{"d_mlp": 384, "positions": "rope", "attn_scale": 0.327, "init_std_up": 0.0662, "optimizer": "muon_variant", "lr": 0.00924}
Each number is 128 + 24 x the weight over its row's rms, rounded and kept within 0 to 255. Layers, rows and columns count from 0. Numbers have three digits each. The size before them is the row's rms in percent of the matrix's.

# layer 4 MLP down, 96x384, rms 0.0713, rows 0-95, columns 288-383
109:116133143127172139090159123119119109131143162116114148144139118114184114084160147139135108154129153127172126124131115140131118172118152103146133132170119118122138123139173124135140132159165150094154121124094130132140144122097145105126133134159100102103089095122133098136153094130106129090
098:136142149136104127134143112134099121132153111148126105111149152155124122150099129144142158172150095157106135082163132150085143143111114117133155128127149095120134131123142121101157115110116132149177151116193146147119121115079031122138145130122144126145153108110142121168133124144107100140
099:129121147131145106140134167134123149122129122134120162113080128133086106127126138113151187130093081094109104127128121155141132161117123131144099131157118148105147132131146139165128141159142120094163161122082124133111104128123102126097133109128149066109119136090079142098123114102139152132
091:149141135169141120111159102128131160129116137162123156176140139148097120131113144147113150131133105117167139154157114102134152177128114107104071143118094115094132084131110125091102155140159151111103146148101131137135144123188147162140149168080122188154148135086160112129100075140118133120
091:138131125164119149126126085118130147165150186139139138114108088114112125120100115131119102123152171148088119135095102160108147146135098120133145108140143139099151184109122124086086130112161112160149108176094103150102113130096123084123106120103135148137155155100133139103109134099159138119
099:108120138174174088102148115168150147118168144142109119149110142152106130137158119121100100168141152136138131159167134146121124143113148112118130141131089114174111129103127107115112117130103144162155128127128158116110157116113123116133094115146140147135154149166092151113138082185099144134
101:130119138157110074129139161148137164134112160086155147141163108166156152093110102132138137184130124139097147124107109158112104189118138128127098160114167113142103120126102116125138132167135094115093154148152141105182132138124103113095109138119148172104148147144113118098159228119109124121
116:109134158135140103128132140101131135113140124164151099128103122184140132152149119121118096176164128111129122137155148140143139171166121148141120117131141141149090097124125095158128153135134149160124165155108140115102108139109143101095135150159183113124133121128122081101117098141157147118
108:159135146133127123126123098121139104104131131156133142144108101125130124112129123112087152149111118095142113115120141098141150144109131151136115176107106167104108159127113131122104115074109149121146143161127101167118103097107128129141128146133123174103116107168135113122087132132134200104
100:131115114093119168143152101128108097122083144101119113128156114138116125094117095125089107140153162080090125067124125054135105119160130144140142140099099165113105115123147111186096151103139110123139134117095165147157139136152148084154152114089132104150162123124082161121140130124127099183
112:123127100112133140113143141152125115140150146142143123111133142159142121151102130126097147114103081137082121101119117158151104063092116123140107125077129134141121191109127128141086146215136117126104125148132119122106125113143098132139162112117116083149140122128096111096132135094121134117
089:157126120127189111115138116125142101142165123119136119114087116121130119121167146122131082127097086147129121180128112144100131153129117120165165121148113130136150147137108092126157144129132119117113154109136124168119143124155214123135132100116137153120147133099135122101156131129123118128
106:134116163087090148125141109089130157155131099135134121164115132115142136135122131125136104101107098182109133134129103096122110140114111134118098142111119126112113135118132138099167132173166108106129102088074157139177145104059157135142090126116134168154096162165117134167127146103122117129
106:133112172104126135115093164084119136132111054092105119123200139103118130149121124131157123116130092072111130116127138112171137109132144145125100129105122115114145104132151159140099130111162156095116078134137140124118096143195136163140120152130130139134106097154119091161138177120149115108
096:119137140169180154130070095145125116166084113099106156160155123127116136159172134140115140105146104157124104129131122130136133102126116167156087159109154102087110109118114157119116149151140099096076122134144148099136124121161081139124107125147125098118101143064154169125127139102168137093
118:145138108149171130093129133098131151112141165115118091135087126080139138163168151127154158111120130102128146136125158093145104125120118133125157093124190158115124091130148172145149132147145139143127119104130104152170151086116109081110168081098148148105112158096151101139084094110130130142
104:130108129143113111168105167149124105095098163089153118153109116138121135130119113125097093125110167114152131150116164113139136117134148170169121115121102136134131168116161116153145094146115146083132134154123152165156105135137135126076114139131168114163154123103125111111112137127140158161
088:142103086153129164117146119092166098156133194109102140134159102116145124147102089139137087087088120126077128053125164096139115138126155120150153144143085107117098144146132111123135132126130141115094147162039122144110136158130143132151120118163103118130106117136122114145132113153143125140
098:110129118145127142138104107119141136133145157146108124122157151149091138120143155129103177128146154098179140170115149137130152169111128126145151089120131113148118115119165141132163134128131133116134145086131130169085087130111137153140126107093105123111120118121099090108132134121092139122
086:121133135065153142100150102136099114177131146121078116105153115095124119129138092120162148107139127069125118066128140148122138105125099106155101096142139144170145119119152111087171139119148131143140158111135134114153131138102082131119105084131161085103113125130093157105117148128146098127
099:133121163161118146135116144146181141131141073152099102101084089157114127113146134122137099137147129105142168148158177131107111111155129137118147129112154126154157113132137140109120098149115168148129132094126189104132143146123107130122128123101130115140149152100117153172067114156157097117
101:145117139102134134112120125196133130122120141178126122134126134147112127130116137129141115094128141144153106087105135090165136100138176134143195106133119161108133145110112155134159131113083141151133146119089127129116125159115092112140150123136132167125109154161130115119112127156122151128
103:109120116181109101105123121112157153098127128150115107157095105120147129106099117137124146133114142143174143126115127152102113104136113137129119115138124117148112112127131114079132135115116120184139133102132114129126142142087161158113128163149125163152146147126120139156097085110122143130
093:142129132094126113131121096134117131126171119126109128120162150132171133130119114144105167161163092129078114180143131151117084162078130141094120116142086100121115152104163149152150124161142139152118133181094140112175113115094127114145108116142135114128130096126075104175105107145131102107
092:140136138097166118141125132100127145122095141139089114106113120109132139102118141137120157087101166129137156122138140133110145104109123122154133134108127141116111131128128132117109120128131141150142113129164149149143132110117079164110137133166143062134099129154133121110124107158132129167
102:115111116153161101104125149122140107135094129096130119135097156080173137145114127127125167110124122086133120115110131108130142141098102138119143133119145123161127136139122124180154099141132096085160100097138118112134152093151123135158109139100112149144136119133105162155145159136113098125
103:124135159098114107127178136124104149139100111105132163139103114115135123133098099124115091117121099140162111115149080102160131156168142139107085112130129177117129099113120097137177113082132108108084099150126132132139101160152173135157111137107112149122139102114106118108127104146125100131
102:148133095061087145163103107141114109110131143137150126113146107075082127119138140124117124076149103084097105147142123137124134112127123116125180117119164131110132107146123108114117139130122109148115120125128121132135109127136134104164105092140116087107122105161146094125134139102109151134
099:132136096157143125115153109109120114128104149138112140096170108173172114142137116139141113142096130184148109118131143080136118120113127114088103119122126084144167120110079128159100136158124132153143157153107178122142119147132043117098137077134112110107091102104141143124128159126164165128
097:139132137134118111143094131126130130119189127147160102112056116147185130141133140124138129104095160204112131149133125086134144192106102137144168127117155183127136124123139106093103131097101133129131149136100097089128111140140141098118129119085139141149166127160178135176121121128125130134
098:132146141107080140160113117136137121163164156145141140149125141155112134114189173133160160078115150090122129132144116071141142155140086108152125146121150092115076066128108109132136120109141125074161155135151096117136144152123115163128162145116130141136151114155086152099143172121132099114
101:109136112069121105135082082148161113141144153151149148102148141127100128125121142127146104149147125117121154181145089156104127121138117120172126155135154123131137155118136099128113123153126107100086100171099129141110133106127129124143154167113129104123139118108127115129125159154144153133
099:119127147108152141113133113168108089103141135152095112118134134130064120141098118129080107158116130148142096144146164119121116129138138107120125157114130120123120108132155118134132108155135157150100108148122109114122114124062150130134140082082141122133148145095113116139138062111111109154
101:119124148169126124140119130109125185114106123138148146188205129146092133139149134133127139068141142124095145143107151144115115093119122114125104141109130108114146146143099128155135145118111122112149152160122133116105158154111128150088094154147156140138142153143121134125090121191111150125
100:130119163162134155130151145123133105127137118114121110158080146163111132160127137134129102108153133123139110149142132128149138072128125150134166139090165105092117115139110143138117153117098120128189147139157163117121130125101172109120161166184145125151156155090132143173162116120132110138
090:132136093136118099107111161125110093131108157106102141129133121117117121119141150127129122162133127135142124139150112088128133105107168098136068148125089140204114146115108132118101134147058105120148119085135101140110099140057140138103144109175118079113168123127155141078123101154145110103
103:127116112124126144092104124157142162164131111095148111149133126116154140116108107137108153146134105079097134169123138137141118145111131138091087117110129119142138127139155118109123120136137111101155142109157118116118135148109065188123124139148150107114143151122141107140125074139125141150
091:149135108162126063107117143125095137108133135075147132126141145125148120166127108128179128116087102194112126132111131146121148179092103122135147117141107150142116078107107146196147122122116129142136140126095142114128091133178030113110121141147128112130123092090149115066128187167130112119
101:141118075151117168124152141099136117144091133185120114130068147123119123133096136125140128143130108153089132115130120111135146113160099143131126064173133109104103176135143128095126123144163140122110146091119122164113143115064115164127132118108133112121129135168114134170149106113129141136
096:125121106160117156125144098092114126125135151123150146118111136142164131136143128137118117119114149153150121111115118140109102159072136090159100098122122148146120150117179135129133149140152088130140112114120134152116123108146127152158122135149114086125134083157149109109117184107127090141
105:158124155115102108113138128157094157146160095158122142101146122137115128143119130121157114133112101071116129143177140121154129091177106148099084116122134120138133124114139126122080113094132115131160118101137112111111140113155165115147112122096153153092120158095107164125134107096156114116
107:120140106114144151125134116134120134098098114107121148139179151100198129150111155123143141127141136124101110132105121133150115112135119180114128135111174117133148135121083136144124133133118085122164105121123138126147115119147104130143134142157114168094124104112131122090123136121153117121
086:123139105158166166132109157164113104145102096145118156123108126112128110110119080125157117154142115159129114085137118154131086111119154138144128102144137111149145094122131125135139136151107162098122102119133146122139127131122132174131113149116090109156131080119112165146168138125105115124
107:102145153135130101170140147136140153158119127163114138114094126123130113103120106120108145137111160129106128132157114114106135138156110154140126123155109124135149140138137148110140133147143143184140134115111142176122127160168110133134143139163104079135124124172146138121156150151161159153
108:125118161135139131120133150124112131120110085112105128132152117157113133130143136108136057095125087115114118132143079193130128122087135138124101113143136113102175137125088142154094106105117110137121092081121119100127101120100140146123146150179122122125101141115126124157103122153108101167
105:118128114128123124137110087140147095115143157169152123108158156109158120117115153127092116099142131159132135110113124138163141116139131123113185162125145143112110160122146101105174140112146146125151145120141117123121103128160178103112132134153126125141135153085109141128112116113139132111
094:136145124101166102148152160141128139145143100161102131140175152123137125134167094126118174144143168116136128154116129149132116160117109142109109159135179187098135167150107139123128128099122139124116142138068127121123147108181160078120129110106111116105129080136130119202152116114143162130
094:115130110137127142149134088175113108106127116108116145138133106101128119148106127139088099114122078119156125149118120156105109107143119131107118085112159140109147087129128109091099109132141101163082149136157157112116147152177179124126089094149132142149107086169117150154138134114105111108
105:172120151132196147075134130138129118142150092128145092166092108185082126149112131127111140111136144138142144098089127103137175114161114113128115082140052129134123157144138144120133144132125129128094139090148124114126106125092143114115123164124138092130131122115137114136103109109130122137
094:139116139170136166128128154139125107141141123066110169126142120116126131113147133120172104097117116096105125121142097135152149108126167120121155140138127126134131109147112123109129124129091139116153138155107129124115113146065163108127122135070122117127140136143152140133142175114129134124
094:126124144109162143121199107100141106113155131137178117102173132134096121149131125117103112145135131131141143098158151134122117082123167112109098162132070150189126140138128125130139098065096135095135116094104074130156113107134126161115113152121124073116156142080114118160101136088147142112
102:136127113136132137135117124154136131127100089146126114109130154097119131136172130120154111124143098179133129104112105161130142093129116114131119097186091111115133108139137181156123110112136136092068101121114142151113149120074155129125123123162121140146113125142164180119105157103118131145
101:138113119167143114133089102122112145125161121117148127180188120136111122115115126125147114116103121167121133168141141124155136174145171130148146123135135115135113134130095099109112153162113113142121146101113094117117119100123169129090144158117140139128175134145109113096115122096128104121
091:126110121150109151115124110127149100105128130108132111151081119131134101088158091124160128131128148136147141125130118092132127105094123105113086133117114118140114112128139118126139103111135154170072133115122096164101110127151123113111148154122109202143088120148142114064135149135094116110
095:138120106137140143099153127138163140107101138132128132122133120130183114114150171137107075070133123117150146145101119123156120071123161109154148138095140180135115154107114143115094102161160124157097142104095141131113137073135182142120159114102163145121104140092093090082113100109102112083
112:129121138109135112143164130155090110116119130129121104114102132084129132112095131133101159093141137112155125122120150123126144127108140119087144132115086124159154126125131126083127126134133141091105138142109157166106125165141132148128153088165098162105125079142118124165131153101142156095
101:104125111195111089145133141091149115106135111127146149119102160109154121133161131128149165131142108177138128107123162134153113107182135130111113143134126147145141138133112145204150124131114090193153178174116140092145129101089132109109155133160122121141126113125147142169099118129094117109
100:117137107120128136102129111147144087119098112080155156121149121136123112149127109135108150148126140147170120095117117132171096079114130138138130133116107143124131114149116165147118125153129130185128079100126141147136139154111074191125106128098094153141145129121125129184142070118147139132
097:117149107104088070129112151146113124121134156110125117125161140166090130170141110130081170086147111115141130131103119125131121146138111131123131132136147124107137140141136110109120139156140137157187165118194134142139153119160101103138153117124123112118138142126093149093161157121134111158
102:113133156122100121105157147092142167130108127126132111117138134141099140095136147124077152132099135115098119125143132106120162156113126121147100169149129151140110123133162131127091123076152155163154147125114115110145131117140136130099150137125114172078137117124118104138148075131118150141
096:103125143119065100108151136148126146139132120121147132116115134128077137105099136119171118171165128159114134142122109159155124145132136149119117146153147136140138145125150131147101111112108132116071118151135144102139171162200165084120128179131157093128146115073160114146115084155114117152
106:109149107123101131137142145103173126117151133131116116133134140169093125108170130135087166107137170085139118161107127148109114067119141154101145133164157130120109123139087131130177124051098160147144168162121123129146169123101149086124146091144165126132144151176132125107149104135101127131
111:143140124120129125163158131104106100107133166143144141138162102153175133125125148137110184113098159125117135153153138108115109105113146123140143159137152125085134146131163126108163116160143110063137170158142136127127118116147091144147121135107121104128093139143132089092136104144147185138
097:131134099110166152116107103128131128127178127146182130157126129105138157114115133125103070111145137145079120148142154090100111118130131128132176133137082135121134149116115113122099117145153137088130113145135139100129133153118141098128104137148139134138137094141143167164121150122086113165
103:121119144107111117129103117075140119160092114093156124115113143139069131121118137138154122093157122088126144116114130113103136136124142134115114123139127121138135171119134132171122115150120133172147088109132141090111123159121134174170133155136129162123133135091087154083165174119167117151
100:139147119088086114091092143118119156115140090135169153157100133134132133113134143121126145171126102151147147106135150157122155126165145134132094144095123131086136125153122097112123109094124167188118134119159105119148146122145167128140139150091127117148134111190182105124131139116115099133
090:118135096176107108125086128126158136116084111130114153133060132096124123127111160123157099118098123146150123089116143143162143144133146118152140169131111117138123171122133110085109115083135148098147144137137147145118150156121129144130119139152117123121086146141142120117141138108140130130
101:100137099132159146131126103132110123153096095164135157141094132120173121078103135126089157208137125106167107096139115162112115122136142113152179114110065139109112103119101120120128118136127123207088106145122136137127118143139101129121134117146102084130116176068145108111146134130134118111
098:126143113081101084168104132130107141138149129113139158125050143105126138141128114124140134170098137100147096103125138134125121128119151096105148111118094097113153085149121122159120128149125109151131127098200107127158121142163114093090099095091146106143146129135097164099091086140135128115
096:119120131161102146107114170158127124111085155102102091175112105124136133120101121132097152073143133120143125130123110131140128131116119147146117125137124146091117130134152188101150167154130117173094113106148102094136099131197053098129124145105101125135127114128153163171169158141114147137
106:162120175163142111138075154110136123161109127115125187128141125106144146134117103129128091104126171119135100114130100127136118108125133126089158136168114111136165129129122111152136130064137135127103100144144111093140106140133130076132098149173146120127138122148138142115138155167128130115
098:115139123058091146142161163107083143117107130144117111112148123115171121135169153117136097121141116164109125117106152091148152141130122114093138121152143094150101068127140143077111144105137154147136120074146118136182120137181097159131144124131111177122104121118160148119137113110119121122
096:142110125055116124158123116158128124100145115157111106081080137122166124140154102126103117168112157124108144052145116145112122113103119094120130133129172147127137146140155183125140115129106137093148106130121144129143119123181111116116152127104118167146156158109112123115121067130136118121
112:113110167087129125106135120136107161121151154098087136107124129178119131119092132128164083152140170157141128150143100134114123140129149125148084116145172102064149123142122102143116145169130125108099125113132091081130109126104121149118123121167154118102142113110115174137138184154120134135
102:146140133140109126105124116140092159125143127096103189111126140132154130123139104132165159136105117135107105103140151105099139121157166124074138152135141117145122050125117144079138121084123130107129096119123151136118125126130108114125122100139114094138156109079123112114109085114135125152
104:133128115092124147102102148121171095107122126195123148113137127122107133087101103144158191162158105126124123137150158171070108164166118106109133129137083129110137147149103139096167130139138138123140160165154119140118138153155119091128143128183114104135110154126126139124156186143142145149
102:121114117139100115102138155144119138143109113114112123113105136100115129147115153121158126155138099119131101112112159160137101115101130144157110139103135121172108145139142135098101107081132117147078124143176146121134165148130115156131116120116090112101114177160111115071116170095143129114
103:109130127178127111150141117126139155136130150083129147142153119125123136142145106118119142132149137169144124153139115117078115162144098124120097077157160112108133133124174141111124143129108132081115135128156097139110136097192100103111154102168160177129123093107134139113128118091132137132
095:129110114123157142164101122119139090163178054067165150142148134099161137165151135122173139141142153132111128164122128157126145137138158124123178143167155098157106151156088132127106140122118138088118086153067111144174089123137098158142105142085135102118143099121137118128118165108122115135
100:141108151168137084118119096134124162151108123167103106133139148116083120149138136131127124141137129078127158105112149130141135156116154128117138141137165159089160066137131135132156152165141124109161145094143114148106164111099124147125129127093125141124126145140103168103161128122116146107
099:109145123144155138141121117091112131103105155133157105135142142100156124123114119120122101129107134156154157120104086141130126125144107127164105145064129141149117128106127097131132129165113128147057134121145108131111083126108186111136154117116088164129095099160145097156099157136122147089
093:132115133107140153135140139157153084109115070114095114128107123137157118108092107128122157122134147111138129169119133115118115180121118112155148131098094119124125180145120110119145134148111130067155120164139130119113130128160132087142127151118109167154125162118173141084125073110158107136
097:106111110065134128165124133149103118102136186123087068070076128121169135125129154101125101201136143156157126119137149142124131134111116148111106105122141144136137096100093126139113145119132099123149102101143143144103154105140230146119138086108119133125079093144113118137114082163128075125
097:116145109147137128167167105135133134156122128137153113114171121137107139142092131137111121142109094126118108158107078150106139093126104139098134089131150092125098137145110147140121109108100154173153098141123125092131118072135163158126108120124110174162069125157143162184168106137127088136
097:118133116124131098149110127113118138124179156143174119105138137130123130155165115128119143116088125137124144124125147140160169146107127128118132140152145104146130144141138142150125126094143081163134124154158108115112139147129160126149091168185112079094153170155135120145085150169101135105
102:142129115083160122139137136124142121123096122128138109106183114153134119147134142138148108176136159152122132132124120136124110183111107147134128125122151156069119162138113106095122133050127123157138133162129139116099151135144161074134139138114154112136095166138147125168106111116132125134
092:090140123110134135158109124106117117165146128147159143102098130135113132120091123118106165081119127145060110145117118102147108102130158162137143170073123090140143121105134153111151096170122139136130164140176115122120137153076111153157136131186128152134126125157134115117108133150132141157
102:135143093138120146134112144144152163101147120131131139166143133085154135126115112135133132179092124085135149092106130105110147090135108107120166122129103106103167102118149131140172148098131129108112082156192099157146135142077123121138103090064128110145139170153139130168172131123120130165
101:109136153129099166132125131106131081110115139127122097112123140136137136110120099120123129145157123080125153126117126119108116109121060135113113126120095151143081119098163110139108131128118119150169120169123134175132146153138101214122141126116116133120155120085135147114158121168129131150
100:110131106159133135125125118119135138133112135140129134120118130121104122114148129135125160108147160147182134138113111100104130155144119114175125114135110140153126131123112147154127148175123098094161170131102135127111133129093102152110118101094146136122117102126137076106094155147128130091
101:127123149098116151158163144120119123087114092106126100087132118115134132157109129133138173126104098165122148090120132109118139130138133111096121139083128105122151094152106113194121160116137107109157136133116117110108151113166117158141136137105146102116108130136137116072135138139105127115
096:149144122124082169150174154110097172134151127090127114120166111135113137138130148145131079093164137155118137165110127102129129138141125121134084084194099105149103117124120115136116105118145119128110093140141123131129111115095108112148099142129147132164125168131147128145118139164126141093
105:136109135182133162124109146165165131154111160142125119139141124119104124064121123116160148136111124122146113110121148138100137155148135117123157127124146154140129122128123124127166145136124151112112104102127146133130148137114074133135135150074115147134078100125100112136146139117123162111
106:133133146092133133078128167142118140113115108167153111128130140115141134144144146130134070121141126115111135164148125118161105086123132121119149127088123151138155144109146105130099151132144088102086111119103124106124127109140205148157141119133131095111162157119136067142142100100157123135
089:132132153157145111154120130149134113097124128140110120132124126144096120128121156128129112121130165114119163169140110142098115138179136139125139123166094093132125141130095138122117083140092144152141144099135133117126117076094187112146108119176116202148152164098157161142159135118108087104
097:137135134127090137141099153077121139133136095133116133140136113149132123141136134130165078142107094107149141174122143152133158093129117160121155137122134103178136162140122127177134125074142145138156104128117109134127125153129173161132132122105118159116123107196156153130123106109129132151